Weights of a small transformer language model: RMSNorm before each block, normalized queries and keys.
Each number is 128 + 32 x the weight over its row's rms, rounded and kept within 0 to 255. Layers, rows and columns count from 0. Numbers have three digits each. The size before them is the row's rms in percent of the matrix's.

# layer 3 MLP up, 1728x640, rms 0.174, rows 991-1017, columns 240-319
099:110140162134148087129108107156049090175029145095074127194141162172107150083141192127203103097113119105111117166114199231137159121178116151117136166167143190131172150086101154140089163110136139164151106075067088182150102134134153101162128106
100:136135165153125086073170121165099128072114113174093101153100149141144064157140147131185140105159148136114160125156155118133103159102141103132128159121114145107083097074102100126139102121124122125094116090167149146209139076094134087094107147
094:051114106145082131185113167117136117072132110107151143138144205141131184127126160132117123135128051153111082135146081122146117120098145118214119137105098172149112132060138123162102191159167118086127185164138120103109131143071142151152155133
095:137143114152113124150120137146131135167131134081139173155136110107175101115124185133027126118136086104127116115179105149196153119159165098174098062112134130087167129110217086133063145113137119165112120135101123114090130090112068070114122155
097:171106128124140173149097155109092168105138141123109078125162134144097084144124141140120123168143105097099100086091190097109125125114097132100111099023107107089146116106101107112133188127124063137119122172142100126109169178076150088106172097
104:149157156136135106100127053112163164146144182162105128155117090168106061177151115113129129097175158092170151158106122090150152211094112081114132143150056174126097131077093109106103173133148075140037104152068140141129165157097113091084114134
102:159130179105106081114068159148160164116140099118133077094158128149108123114113123115130116099180120130055071145145117140134159134124117062138103128131150115083143173180172121095122090156164162141089125119110110090133164097092117115156151124
095:093077175139128106107155058137121135145204166117168130136122104104196092138103123133123107094135150073109111111133133115111219108144115147161114107073148117113086138153105115133137129101062139108142082183092142079124138119141135122188115111
098:202144204047120083106118099204110130189180112107170102134086155168151123154129204163117140169104119097123134129116139106128106103106163165153132143153102114123123168138108110130122154126133154137109192090121131116122085144113121070081139121
103:120154125207139100141108184098125172141106173170124128129144083088117084153113156121113122133137142113122097161144111098143159125105101107132150096129058084106130139132082173107123158103147129087158156078107088190146132123158065129133122092
095:132088212147160161128182192123158145148141120137140119151042151144087163156141099097153163206141123136117094100163190130152143101102147042143125142174148144092136125160115058075176170125120199091205106174097187169120133095154162122103111088
101:095122132137135114087135144117102127115082128127138083119146097052152110155071150120153080077101088159176145132145107153160130088102119158153089042105158182064130152141068069139140141101093157103192095109174195144133162130099116110105103149
090:075079064170130160173123144132104152135058109166157117177079053082105121137135136100108156050054125200141132104180132119169093094165122151207111165125148160196124107144138168063160159119078177083055119200145062111126108161091152135144160097
098:090125110161144122145154165147170075119126111158070122177112093106145097106165093198088122192144053139165131118102123186067137098150110128157159103093135138117146144152051127103126149155156107109163102167143138113112096133110204090138176143
093:165174078122112116064140129142078080050142088130147116143074161123073105186068178188153098147125209094104038159196146118115199157165089092130117074084122101082122158202154059119096088117067165089085106126135172148148063134140145136098140126
101:138151191093124147176084146126083114143141094060155189108104108121123141107139145156110123142108132109130116103171116144133139127146114148142161144133101082144124113125076111090087148085092162136170099155075166112129110095109124092118167143
096:098171110194058217108083162079107075162094155132166097103180105126127165134160126108148118084138147132106150127156139132133097151113149162147132149184151158141155121162131140123079131135138124143139152105103131151051141132183079132093144100
097:085122079144114084136162083120131124141124111183148078099077069105113089091105097179125172101072101099191125126084105103165133170134125157106083068110092114097074191051092110109155176146189130128121125175150095144186089109097163124086105131
095:133131116124090142141083109105124127131157129104147131104143198120121135151193158075127122103080133112165182132152117154144093106100142081126115126103122090086088141121190066127133130096113152132142075158139110063114144143122107088127154119
098:160209154066163141131148151117110140132136136104127119175138143125136146110147102168169142108134162181192150140212143135149192094143145174142177094122144135098130133165157203121092066157101119109151086118114104164159142184093162156104168122
098:125122166082192117122117110087136108113107134165127108096159134145150131206184128137137059060104105127121139200161103146105124130148250145085120151139164150131127122152100128113143138136152140130094122106193175098143185118179115133139121130
094:162129121136014101129148114155128092123091079050136115116102109147107116093095125089125151117133111098192109171121078160118123150154124116119122174101219146114117116115153153157090156125118106111070140129169119147173128163132151167158127135
100:130147130148101161146165112125114142132116124058109147176114120125020208163088154144125119140135153183117148066050098128102165145146122172089110109155169118126097187114182138125122188156099124114153161129098145101129117129131099130133062160
097:170074156133096141184135132123097173163111108055141137154134096119161106166144162140094095162137109131143176169136069119185082127160138148187101144149138187164104100064142155191111167084144187141150106154143124097110167156121112132126104144
088:146124105101074136146128057152110182111131098082144151133127180170169142067118130122123183111194150143099214123167028138072146126134124102176080150144062161191102075107210207139155127177138136132096102104113134146085112080115129124145181086
100:120115080109107175147140147146056178156106121106147155129161137122150108094138122124097167199118166087146101161119145107155084113186148154105083141130142094180123133151103081068109129063108145127150153062078143106132179129185138053088145081
106:124113134193130129178114180126163160127152115158168139099161067172186141176108088152040128148131180067165107104109154175085089107117081104112081133144142115140129106087150203112115133101140102103110113099126157143107143124135149169097133118
# layer 3 MLP down (transposed), 1728x640, rms 0.167, rows 991-1017, columns 240-319
102:152136129151099081129120059121137108094112101175101162178108191165087115129102135151123176168121178054136182087162180084255124125160113166142207122075134121102165046152114151108123070103139111116107138139151142125173078119117115144176114111
099:138123072116150175168161144106095138134175177116109131115144137169093208180090067145136148144137128161136103150082204102171104217072123120175120110167127025125154167084107161163108075124120142137127125128124115149148143159108135086149130203
098:119155147235080107127181128138107156112117108103086090122086169148130135101189215142129122159138129111126144101124149131184178175112140126137143108152142151127160132096161134080154104132132156182159119117101099153167121204145076168136138085
103:160081143082081122154107079177142100156048112188135130192129094142073088116166097177075126069110116135158038191182126118047113177119141145146099152182136105140089130129109128158168108157071111155105132166112150140173102150080094129099143126
102:144112072136090067085102093118157179055138152172140128108137146103132113083120134131095148108096147173176139098160057081123178171108168112119139075154110076103110128095087172070199175124188040105100116016115147121154169155152156130096117147
103:136097106115181136103048071096180144120141194127160094149176084073072122109136078093114111069121157123147153182162113101059159029114107120095200105106120127099134124124064120147082114179120127155125177091070104155183121119064133141093205138
105:098173153088172143155139153107078140101137169147127172127148117095172108124145144131155104129184138145101183088153111118123101148113073096093136077161141179133095145142115167074124107098167180074120105069053140098125163143104145156140124147
094:093130154115119086115143179143094108141095155112158109076111141158134055110140050125146186142126097144119091144112110085071140158119143126164123132131127078095110120121165149142123128149124160149140101162099134104117102053142112165113093169
103:187109175072065135137202133165127146155139169133122099155113099106159115162154190113109116125153177086084156105119137149090093068100131170129157199121128120167174154190107116117054102142109130154124131114116139140118153074148149106087084090
098:107132101141073119129078110101149080163106188150088172135127099134120186192130121097115098145132107094126129146154113111089132152129162158142125086069116115170145132105145129098159167135161112205096131040128126044116122126107095151141115169
101:112107082137134106123184155120171135182084092160124106122136153118136156105083168100225147132112110123132146134128147152027122124080109125197112096072139101113128164151144153177065164167144110134117141133094126111112146123140081081112142135
101:132143101086147141104072069094111100146128117143129116132094069158091121106094199135116189146166133149148098113128127107202135117159119154138096121145090129156125173147105122024050155069104145152096116139104149113131149054101100153108087196
092:137165086127141115155170035140105161127085113167127123142122132073160129177123128176131117111154100117156152193119114059186105146143116133154117099120141112177146106133077148137093140131169076141118122145145105169152099143143161094195104157
099:122184126149112160118149088112126136053168110098138122145159108145164095080068128067148079078116142190137159111139122138091115106171168128130082207179185133144130104095143136132111129137080147090093140120125045101079145168203156089149096162
099:166106143083157136171124151145116155111146149160173145113197184110110151125119145153110117104116152127150106093131142100083130149112135134172058107158163130152146150109106104122144138126127163127084144159124127172087189096130151141190127181
102:152193081183063074133186151101111122102200114118131109159140124076124092175137125123134059157136159146079131182152144136037112039073127142100185148095133145128144071072066139132097162118146111093147122148099087168140087182126095188181131123
100:202076141148129098090175078116077175119129142134113119118150084130129179105090155123143090091123131090165111135093098142105106094147147124210115096140097132142126057161163127090101100129088086172112160116143085115135164110152138115113107134
102:158095067162085165096121162157118146117179147168204113028129116102093129105108086112108101139147181149070116087120126136090117080155139136100167094114136152072092183159124133115180067133150138101123107087128191121141122143174090166114165049
099:137064142142116152084089135108154120107124184118126130124101154154071144074104186094150141113147150155158106188123166183084150125092154116109162060062112081132118161119129149122144087089109179154152120087129170127132152119099109072144097088
102:105110173105147101209114136165103151147176092136158125119097135136174127131045173146077103161127110088145117146142111184133075152132167165122093109159091139159146139076087090131095151147165147147150091087127121200078130140165180087153167121
096:133157140090147159060138066108118138092110081109103074058102099120145151100131142047114115123070077224094143149130146114167133107078092113097058127154150102129158151112072125093079128147118124116137122168131080096089160099160098088105130139
100:125162163092085162142145168157160165136087113129124136113171112166127141071125124144130084152197098153155080136189164153122123129112154084164153159106131182098196103212149066146136154125199110121165096082094108170099075109152068135146136156
095:129110099082180118137095116143066115140144118153096166117098100191175112114093130108083078172130144113158159119087119073086070255113135164075223086128159084078029171091134104148129137082135129133142165088140117083168118174172120143131181108
098:151123075160072150140066096099034102133128083124125120131140189114127138081136102179128138161135126151105185116112108158099124245173122179187127137147123173098102135121151085180166160187163119155134132123151097114137136116125106132174204127
095:125166138162083141117098208076143153081138132144171147103110132147097156120130107114120071152141126108096124174095088150019158219088137199148112107113098139126104156143184115142070109099147164128078111121144135133048132079162153145147087093
104:126125109107142102117103156120130143146136127121167133088136184154115111129130125176092131145097124136107159138168070093102119129154172101181123095077139126100132061128186141137142136138151167163101127093134145115128094109095166081127071129
102:142144201161101062135156116146127200122093096112164060135143236107121130162127149147134105064164155125149005175132160111172148185124176121110127128139189163116134080140114166130107055149165139119217096127175140160133104088139077152152166093
# layer 3 MLP gate, 1728x640, rms 0.168, rows 992-1018, columns 240-319
094:162094203127170076155183118076108142150118185193132137080163140135135121116106149139143201107087122131137136093147115112070177113198112176175116174102101124144175117072151178131116169069137153102165149161117117096095135093111054139156176128
095:083103064108144106106077143131180116106136101071114150077161177163162178183126117107110109103098131136144129172148072123156136152129130178079143132120147084072178108117129078111106131116067152170121095099121100150116160124132096088124099165
096:142158190089154110175121151143107085080094113135091160154104130071079132111133178149109149115075085044174073096149144108153148129143117106108152097103144109166133146105173102127089133134072102165150065123140166157105171108155130084087144121
098:081151086216177133115158161068098119179136131157147144115138133103157168118096172111165135124152166080086091128198172116100114108143085105178089202099101144089073125153117115161086085170107148120165108147164127166109078168150134151116156131
100:130113102078081135139167165155109046124082072107119124150123148131085127112036161141161057152124124080160115090117121088175131113116144154120102099069182153088170112131082129120114096116144148166163133169180160149121135126190130123135191122
105:147085151126108114108108117115089069124144149121189176098110125128089121101109124124083139124105138142121175170140124109104191126061132100139096156076155118146100201130178100149095121129152095098147097118204052168194103151086150116104102124
087:161162137139132116167166082113138135167171164149155118109165146107123135109166108110145115166172137116144142112119106158055129134181148121188109147152186141125169144172133145120121163129106094137237097138163100105131063157115168148160134104
100:163103157160114137131105130099123144155112099151107111115186173123113172129133124098161187176110087127108173118104144150191123129105148091053127122199098140100071112119166152130099095102130152141092141099022100164096136104074128141137083138
098:184066101107144130130094073111222179149099160143143115072146124191089083106128094125140162190149150123114132094190107139081166109082134182126108130107125146140154134145126157110158159105084148111133149097128109168131130180059107150109141127
099:148085114145138096127079090114131152128137155176196148154138130139130097212161148141142109166130183164196164134134099120076151141108167167109155068160106176170143113151167169152067146159127139123182118101112082174111090150149077141135160159
097:091118150150081106155134193138164102130255135165151108103164137021129134181106097078190134112098137133083123077153151121104051099098104152152105102064144171121106101136094103199112129127136137130164118072143124159068097142130144130136088110
088:155042118153061127157090109113113123130116168132091120124119105082093130169145127136111148107132192134171130147127172163176173189149062138180141133127110127122138146147113100116147102122133150103093059157134159163162180118130111127145164123
099:136123116112111105108058164099106117125126099136091096150097042168127129176113106072152154119096104179135129121163146108121172130109152100163101148148129113049113178151139093104154164153136071111110077106117094117083190173101208133170084163
093:096129108143071092166184076139151137099129152137168134134137122145131161163127138109080120137147159091093096145119125086137145102088099125079068081131164076125121149115153151088145146172104125155111166149140142134144138173141100131109121167
099:113112097158188133147111125077115130160134117158138131182099172143127140084107158128143186153115131159097090139141171122106109152111109052076118098111128091145122146135133125079152126116115096145095107115107113206128130149149085140117082114
097:133172109141155133129130099070146071161161135157081105140166113122141093112086090112076135107076149085156094112125097136154089086108112152138161148170101130104171130133103080076110083130104090147174124149121146077103155183111177119104123133
098:076153116099137117121147116148141130100095095214101154106190230140123138131133108119103132118154113132102141116130151120127215166099167151132088116188122091116103114084126164139163177150188123073137119161177078100159102133087097135166078130
096:157160078165158091107143178098153147129088080144120143159111126117102101113142120097111152094085140149133164135109115130162127094188102136152117119066096135136169079120124069154130071143142195066154124093096072173155173068144170132137102162
098:156101126100217146199181123116175117155159083140132124132137107126128121166185138106160177164119093174158092130166099167142124141147118127175141111129128170091147157171156123178089078168151113124119102105146212151169127126093177128089177156
094:111125101160144131167166134148170116144143143112159146105134117078118096149092147087121085127126100110146138195144161196191143134124081138128132181098135195123124145093134217159086140136121139083131103161105111153109109146133129076159145108
093:101128193118124145101145121153128092161175070141110088072050076071166134146137137169113071131146135128115112124176112132142109139119075140119068129128088065052139153133169119105145151143122140107190143133147133179096193120108116102132116169
101:202127187105141124107108113118124156143137155091157131149128098132121108166173138154160125198122189154142115075113100104151139143145136148137114131145118177093099133147177106159115179101089162128103135072123164113128148096178171074080087109
095:033193111076131190093116092103139146081129193111166131113144145056102141111090139118159134141151140144108122184159132117130094115111119103179154137088120134143147178134114137141109114112121168155174144047114155143155106174163131176068119107
088:170136177165095159132104159123124176123136188154140137109098134134138132176097117100193151140167170145107154195188102112108138086109146138194121143152073122131090166186126106110123108108162144135115103078124145127088103113121083161147154089
101:132119136124110128165092065132113067123119131151124108085078080065182147149118113124110126154102133140098099093137129077112157138133080134145105098209132134151102174129102173095131130140150138181102120147118126136154116188141116148110101106
100:117169081154142143185143030121113195128140169096115176093119150134134116165127118135111154137104215119130181101105127129181157099153117147135116114120123133098093135159146148131118146093130105150156062150133163049168151055148179138106165121
107:081131117157185160125080107099122145124108167081178041139103117104108160161133112145125101153109125114165155137154105146105082149124133097110094107067150119139110103173128155062106091085145127130070154116154126136104114104138134109156079122